config.toml
n_layer = 19
d_model = 320
activation = "silu"
norm = "rmsnorm"
norm_place = "peri"
norm_eps = 1e-05
qk_norm = false
bias = "qkv"
parallel_block = false
lr_mult_o = 1.1
beta2 = 0.99
doc_mask = false
train_tokens = 394100000
Each number is 128 + 32 x the weight over its row's rms, rounded and kept within 0 to 255. Layers, rows and columns count from 0. The size above them is the row's rms in percent of the matrix's.

# layer 9 attention output (transposed), 320x320, rms 0.113, rows 269-278, columns 0-159
size [110 109 108 118 106 106 112 104 118 109]
[[122 150 118 207 126  90  72 102 138 148 105 105 100 105 104 140 149 104  95 199 122 173 101  85 150  53 115 106 138 132 119 154 168  96 153 207 109 158 133 124 129 166  84 140 122 132 119 109 100 116 130  82 207 110 111 136 108 118 151  66 161 106  78  84 186  91 116 144 152 163  95 152 123 113 117 124 125 153 115 122 134  55  81 123 173 159 115 135  79 116 146 144 144 105 131 143 164 146 102 139  77 143  85 137 171 123 141  79 181 189 166 123  93 115  74 105 156 120 123 131 146 168 138 123 113 120 146 142 122 118 145 161 129 171 178 108  52 168 122 130 113 133 151 128 170  87  85 153  80 153 142 125 128 162 177 111 128 140  87 152]
 [ 79 100 127 168 115 144 132 103 162 134 113 149 106 131 178 172 136 123 107 133 143 125 156 130  91 154  57 213  77 119 160 103 146  95 107 149 121 123  99 129 121 197 168 156 132  59 163 162 123 147 134 147 103 131 137 168 111 142 107 138 135 108 110 135  95 116 112 160 147 131 142 121 173 152 140 195 128 129 104 127 164 114 106 175 149 148  94  92 128 155  81 163 145 166 123 161 153 124 157  83 155 124 134 159 145 196 151 162 154 131  86 135 140 132 100 142 164 194 175  96 119  68 138 112 103 117 175 132 109 133 129 108  82 117 125 128 156  98 110  82 122 122  91 129 111 166  84 161 149 146 114  87 111  94  93 163 175  97 165 186]
 [124 101  92 160 155 133 156 128 138 111  97 111 100 178 103 118 143  63 154  72 109 150 132 132 103 127  85 144  87 157  98 169 104 120 103 163 130 149 194 138 133 129 138 137  73 146 152 129 175 115 105 108 120 161  81 146  75 170 116 108 157 120 107 139 166 130  94 130 133 117 178  76 167  58  92 119  65 187 146 189 102 104 164 139 101  75 113 104  88  96 142 125 150  92 151 172 199 135 122 190 158 169 138 134 114  99 148 134  95  72 106 124 140 111 150 132 143 160 133  92 142 108 118  73  99 158  97 109 151 129 148 140  63 117 127 163  61 107 153 165 119 111  94 113 166 178 114 131 148 125 107 122 154 104  47 112 137 165 155  94]
 [130 105 138 165  71 128 147 161 155 122  81 176  84 197 146 145 161 104  97 122  49 177 119 105 115 135 139 103 105 145  60 125 137 138 119  88 113 114 138 112  89 142 152 152  94 132 129  75 103 161 111 154 171 107 106  81 126 134  71 139  67  71 172 145 102 130 130 144 145 123 119 169  90 129 125  93 169 142 149 138 136 190 135 188 216 104 139  78 136 153 122 118 196 125  87 144 109 100 169 169 127 108 170 100 114  79 137 123 103 166  86 142 135 168  88  57 104 139 118 130  76 164  78 157 124 143 185 100 144 190 138 114  81  82 135  95 139 122  88 153 124 155 129 102 104 107 187  88 109 120 163 117  99 122 138 119  99 136  97 159]
 [162 121  47 137 131 134 158 129 135 151 237 129 160  58 112 174 118  98 145 101 115  96  98 163 138 142  99 100  96 121 142  99 134 162 167  87 155 107 146 127 153 107 101 143  97 158 157  51 133  97 141 110 128 117 100  26 160 115 116 187 122 112  80 164  81 132  92 170 121 167 174 141 167 149 146 147 109  96 121 139 172 154 143 139 144 125 177 135  85 114 105 160 166 108 143 138 103  82 141 144 127  62 124 111 209  81  93 119  81 136 105 100 147 122 147 122 160 169 121 147 102 184 103 129 132 138 131 140 126 160 117 157 126 163 133 109 150 139  84 105  90  88 120 109 125 107 110 150 165 125 114 133 152 165  89 141 125 171  83 118]
 [166 131 139 107 115 146 126 165 103 187 112 157 101 117 107 108 116 150 144 126 138 115  78 131  52 134 133 131 104 110 162 101 133 111 150  83 126 140 144 127 104 111 186  76  65 159 115 113 117 112 141 182 156 168  90 103 126 138 150  67 140  88 168 127 100 100 150 176  71 177 117 109 103 135 151  61 143 143 127  98  88 103 161 141 109 138  97 150 107  94 131 170 154  98 117  34 153  53 114  91 188 146 136 153 208 113 151  55 174 144 132 169 187 115 124 102 146 138 130 137 102 144 132 145 147 169 142 125 119 125 163 166 153 113 185  82 140 106  33 141 138 118 145 162 216 101 108 117  97 173 115 133 113 134 150  80 142  88 106  89]
 [144  88 112 190 146 136 115 109 199 140 166 165 103 163 194 147 166 108 163  78  99 141 118 195 150 138 101 126 127 119 139 188 139  93  84 166 119 143 122 159 142 137  70 125 154 135 116 182 154 135 142 147 140 128 124  84 142 139  63 162 121 140 121 153 194 103 130 135 145 120 103 114 109  88 123  92 124 101  74 100 115 149 147 126 156 106 115 100 131 125 136 168 146 124 141 120 114 139 128  95 128 160 102 140 159 123 229  99 166 111 136 145 116 155 149  86 123 124 121 132 128 172 129 191  80 143 138 134  54 193 105 134   9 148 137 191  75 135 157 117 122  80  92  87 143 108 110 193 113 114 107 116 153 158 102 157 116 136 192 153]
 [131 142 152 128 173  93 139 192 147 153 156 110 141  96 132 148  71  75 160 142 101 170 113 149  85 130 158  75  97 155 120 122  96 195  95 137 115 142 197  85 158 147 139 143 107 104 180  98 122 100 126 108 168 123 114 106 105 125 122 128 170  69 150 152 158 105  88 152 135  96 139 143 155 132 181 165 118 100  90 117 140 131 113 134 107 103 129 145  97 155 139 100 129 117 138 120 136 147  98  83  87 132 118  96  98 129 129  83 142 115 163 140 120 145 116 135  94 131 147 100 128 184 131 162 128 207 103 178 165  91 143 136 153  66 166 109 138 128 160 105 171 109 123 173  75 161 134 141 143 117 105 198 153  98 129 200 113  99 149 124]
 [145 117 121  97 133  95 174 106 197 151 159 152 117  72 150  86 144 169 111 100 137 109 134 135 127 107 108 174 198 113 121  72  96  94 158  55 161  76 150  89 116 147 102 133 185 115 146  81 142 170  98 142 134  79 166 154 130 131  93 113 105 115 115  72 241 133 140 169 225 153 152 136 134 134 114 163 110 124 121 126  78 148 113  98 153 105  84 123 120 125 138 130 101 117  58 116 113  80 143  53 105 190  97  71 123 143 124 103 103 187 142 109 119 157 158 129 130 106  99 104 124 144  75 128 111 158 117  63 172  93 179 130 140 108 140 136 173 132 148 100 191 104 106 109 120 112 147 143  28 151 136 140 138 129 150 170 111  74 142 188]
 [ 85 129 154 164 130 152 118  94 113 127 135 142 101 149 138 155 139 110 118 200 112 152 112 132 152 132 139 164 116 124 117 113  72 151 115  94 106 148 127 152  51 123 132 128 158 149 113 156 177 170 155 135 163  99 137 114 118 126 110 103 122  98 160  95 177 179 161 147 114 101 104  74 148 152  84 145 104  85 146 138 164 127 121 118 161 156 149 185 136 144 145 187 116 121 109 130  93 112 139  61  78  72 160 145 121 140 112  82 106 130 129 114 143 127  97  83 120  95 131 103 101 194 134 109 162  85 100 165 147 137 159 123 140 167 107 136 106 132 119 130 159 141 186 108  75  98 121 119 154 100  66  78 116 122 101  93 135 126 133 123]]
# layer 9 attention value, 320x320, rms 0.114, rows 270-279, columns 0-159
size [113 110 113 111 108 112 112 114 109 117]
[[119 160  98 129 122 157 101 158 145 122  76 164 123 154 149 139 114 149  64 161 128 191 185  92 198 116 137 104 123 124 152 166 134 185 144 105 147 126 114 148  68 138 117 110 148 157 162 153 140 102 116 153 133 118  93 155 119 125 126 171 113 187 171  96 101 115 123 174 127  89 155 129 161 197 170  95 103  76 118 107 117 163 117  78 124 134 165  73 118 128 139 154 113 154 141 173 110  95 123 183 160 128 104 154 195 119 168 155 148 164 150 126 140 180 146 148 179  75 103 123 154 118 126 116 180 130 146 153 162 103 123 135 151 148  91 115 121 161  99 158 120  99 179 158  83 156 196 110 141 119 101 126 136 109 135 139 110 127 100 124]
 [156 124 141 136 140 179 147 126 135 100 160 115 102  61 131 147  99  76 100 203 145 125  93 118 179 157 157 159 168 174 115 102 142 137 103  59 104 175 126  99 119 141 114 114 171 113 130 101 141 178 142 186 106 143 181  97  86  87 173 196 111 164 131  72 148 165  79 140  40 130 120 135 167  97 132 155  88 136 127 121  94 127 130 131  90 128 101 128 141 137 140 160 161 102  89 140 143 135 152 163 119 127 127 210 111 139 147 133 121  81 119  84  90 146 144 141 117 151  86 136 186  99 104 114 175 116  83 128  92  95  60  68 125 105 126  93 145  94 133 125 157  98 102  91 111 175 130  75 130 125 117  97 155 157  92 110 141 141 116 123]
 [ 62 108 101 104 114 122 156 122 162 142  95 181 116 178  84 138 136 120 114 122 125 100 128 101 119 125 113 181 125 184 137  99 139 123  89 154 149  99 160  92 134 138 179 118 103  91 182 103 151 128 121 168  77  97  93 206 101 217  91  74 141 126 131 121 189 178 135 104  93 170 141 120  81  96  94 151  54 116 164 198 137 200 177 129 158 134 150 141 108 174 125 178 145 154 143 110  70 132 118 111  87 141 158  88 146  93  63 112 164  87 161 185 129 106 130  92 140 143 133 159 130 142 129 112 130 134 187  96 136 148 176 137  70 128 200 185 156 181 133  87 185 110 109  82 104 150 158 116 128 113 144 145 139 130 172 114 158 108 135 116]
 [175 133 191 133 106 144 206  82 146 159 105 183 161 102 172 148 145  96 139 124 137 128 118 151  84 197 112 149 121 135 138 153 153 148 100 121 192 163 134 108 140 133  62  89  95 154 171 116 103 151 135 160 141 168 211 124  94  49 124 151  45 115 119 159 131 130 147 167 132 130  63 143 100 144 169 106 138 161 140 128 119  95 129 107 156 164  80 138 106 130 120 158 132 194 165 179 170 111 136 128 103 153  81 106 124 137 131  96  71 165 182 110 121  81 176 142  89 102 161 111 159  84 132 102 132 160 155  96  91 221 149 140 119 184 165 183 150 139 131 189 139 132 137 147 106  96 162 166 131 116 173  83 107 123  74 154 157 118 176 157]
 [102  93 119 130 102  89 127 187 139 145 131 135 150 140 147 153  89 180 106 157  89 144 138 164  66 164 145 132  87 103 170 137 127 142 138 155 122 141 140 144 104 151 109 111 145 199 114 143 155 127 185 213 151 121  94 152 158 160 108 121 131  99 122  74 122 123 160 144 179  90 171 213 138 103 161 134 107 122 122 134 151 136 109 114 173 108 145 160 201 124 148 139 155 193 154 138 140 156 148 170 199 147 108 142 180 124  86 125 117 109  90 157 140 142 178 122 139 124  97  73 133 143  74 158 161 129  78 115 124  89  82 147 177  86 120 100 126 158  74 102 129 195 133 124 165  96 149 147 143 128 145 100 129  96  60 175 127 127 103 145]
 [159 105 160 101 149 150  95 130 121 151 168 182 103 137 113 124 169 117 182  96  96 155 159 160 157 103 104 136 102 117 145 187  99 118  68 180 169 107  28  38 117 143  86 145 116 110 113 146 109 122 145 110 147 147 134 132  92 152 169 108 113 143 115 115 147 107 148  92 133 159 131 100 164 197 152 120 136 117 151 137  85 175 113  95 153 146 166 115 169  64 122 130 144 122 102  82 114 139 117 106 147  90 105 135 115 147 153  99 118 157 149 152 148 125  83 148 108  79 122  98 148 140 155  62 160 125 151  67 141 181 141 150 115 124 123 158 100 123 126 199 158  96 130 197 131 135 117 156 170  82  99 100 135 104 123  25 113 123 141 145]
 [112 162 121 118 139 110 152 100  98 162 127 101 167 213 118 100 142 160 209 108 150  98 121 140 123 172 138 127 106 137 142 115 191 159 156 147 152 200 125 137 152 101 162 126 110 127  74  80 129 134  96  94 119 133 161 173 140 108 126 130  91  86 128 132 158 116 127 106 157  76  87 195  77 125 136 114 120 128 153 105 127  63 120 111 144 197 148 146 137 143  87 158 162 136  99 119  98 160 148  89 112 184 115 138 103 140 178  51  75 119  54 188 124 146  94 157  85 121 162 131 163 114 126 127 166 146 144  71  91  75 107 151  99 137 124 188  50 165 155 191 138 149 153 122 151  97 122 138  65 192 146 109 126  98 131  90 118 131 151 185]
 [117 170 139  98 126 117 123 137 175  96 111 116  91 110  58  81  70 167 155  53  88 132 145 115 124 123 105 137 155  85  82  84 137 118 115 127  91 117 112 142 113 109 132 147 119 144 107 130  94  95  52  98 126 144 135  99  87 118 110 166  78 114 125 164 119 131 147 116 133  81 103 127 117 112 181  71 110 173 125 139 115 170 103 150 146 117 164 120 125  79 122 129 173 105 100 117 125 136 110 108 122  38 162  59  89 110 132  95 105 159  98 222 130 156  70 111 129 132 182  99 125 150 138 129 170 116 140  52 136 105 154 119 151 163  98 145 169 136 184 186  63 128  79 147  94  99 160 164 103 193  89 130 135 166 115 126 107 116 164 155]
 [137 166 121 111  83 157  84 174 178 175 169 156 141 155 119 119 134 123 175 131 178 113 104 107 128 104 161 188 122 149 126 133 143 198 141 169 143  91 118 114 124 116 112 140 151  95  94 142 125 144 146 134 136 147 158 145 144 108  96 145 169 149 126  88 105 153 128 113 106 146 155 121  98 137 133  77 139 143 108 151 130 141  88 141 137 109 120 110 143 177  78 104 137 160 169 102 130 123 140 129 196 113  62  72 113 150 128  74 149 105 120 183 181  56 154 150 169  49 167 109  80 151 139 130  86 173 161 163 120 152 130  82 101  57 108  94 105 108 175 127 126 110 158 134  80 153 173  90  94 120 133 121 120  90 150 118 100 122 164 101]
 [107 179 198 120 138 116 101 147 178  86 137 159 146 123  69 127 107  88 114 101 129  75  93 124 155 205 136 110 112 133 145  87 148 197 131  75 101 105 152 138 135 125 109 154  52 187  88 207 144 149 123 115  98 167 143 111 103  92 171 126 133 113  93 103  90 144 184  68 137 121 175 131 118 127  64 159  66 150 174  91  84 150  88 106 109 127 130   4 131 157 119 148 132 135 137  87 101 142 101 107 130 145  94  62 175 101 143 110 132 112 122 185 182 134 160 155  83 144  87 129  98 136 147 148  83 120  79 128 156 114 180 114 184 157 133 125 159  89  73 102 132 123 111 134 118 148 153 103 114 172 120 190 136 121 107  78 133 101 143 104]]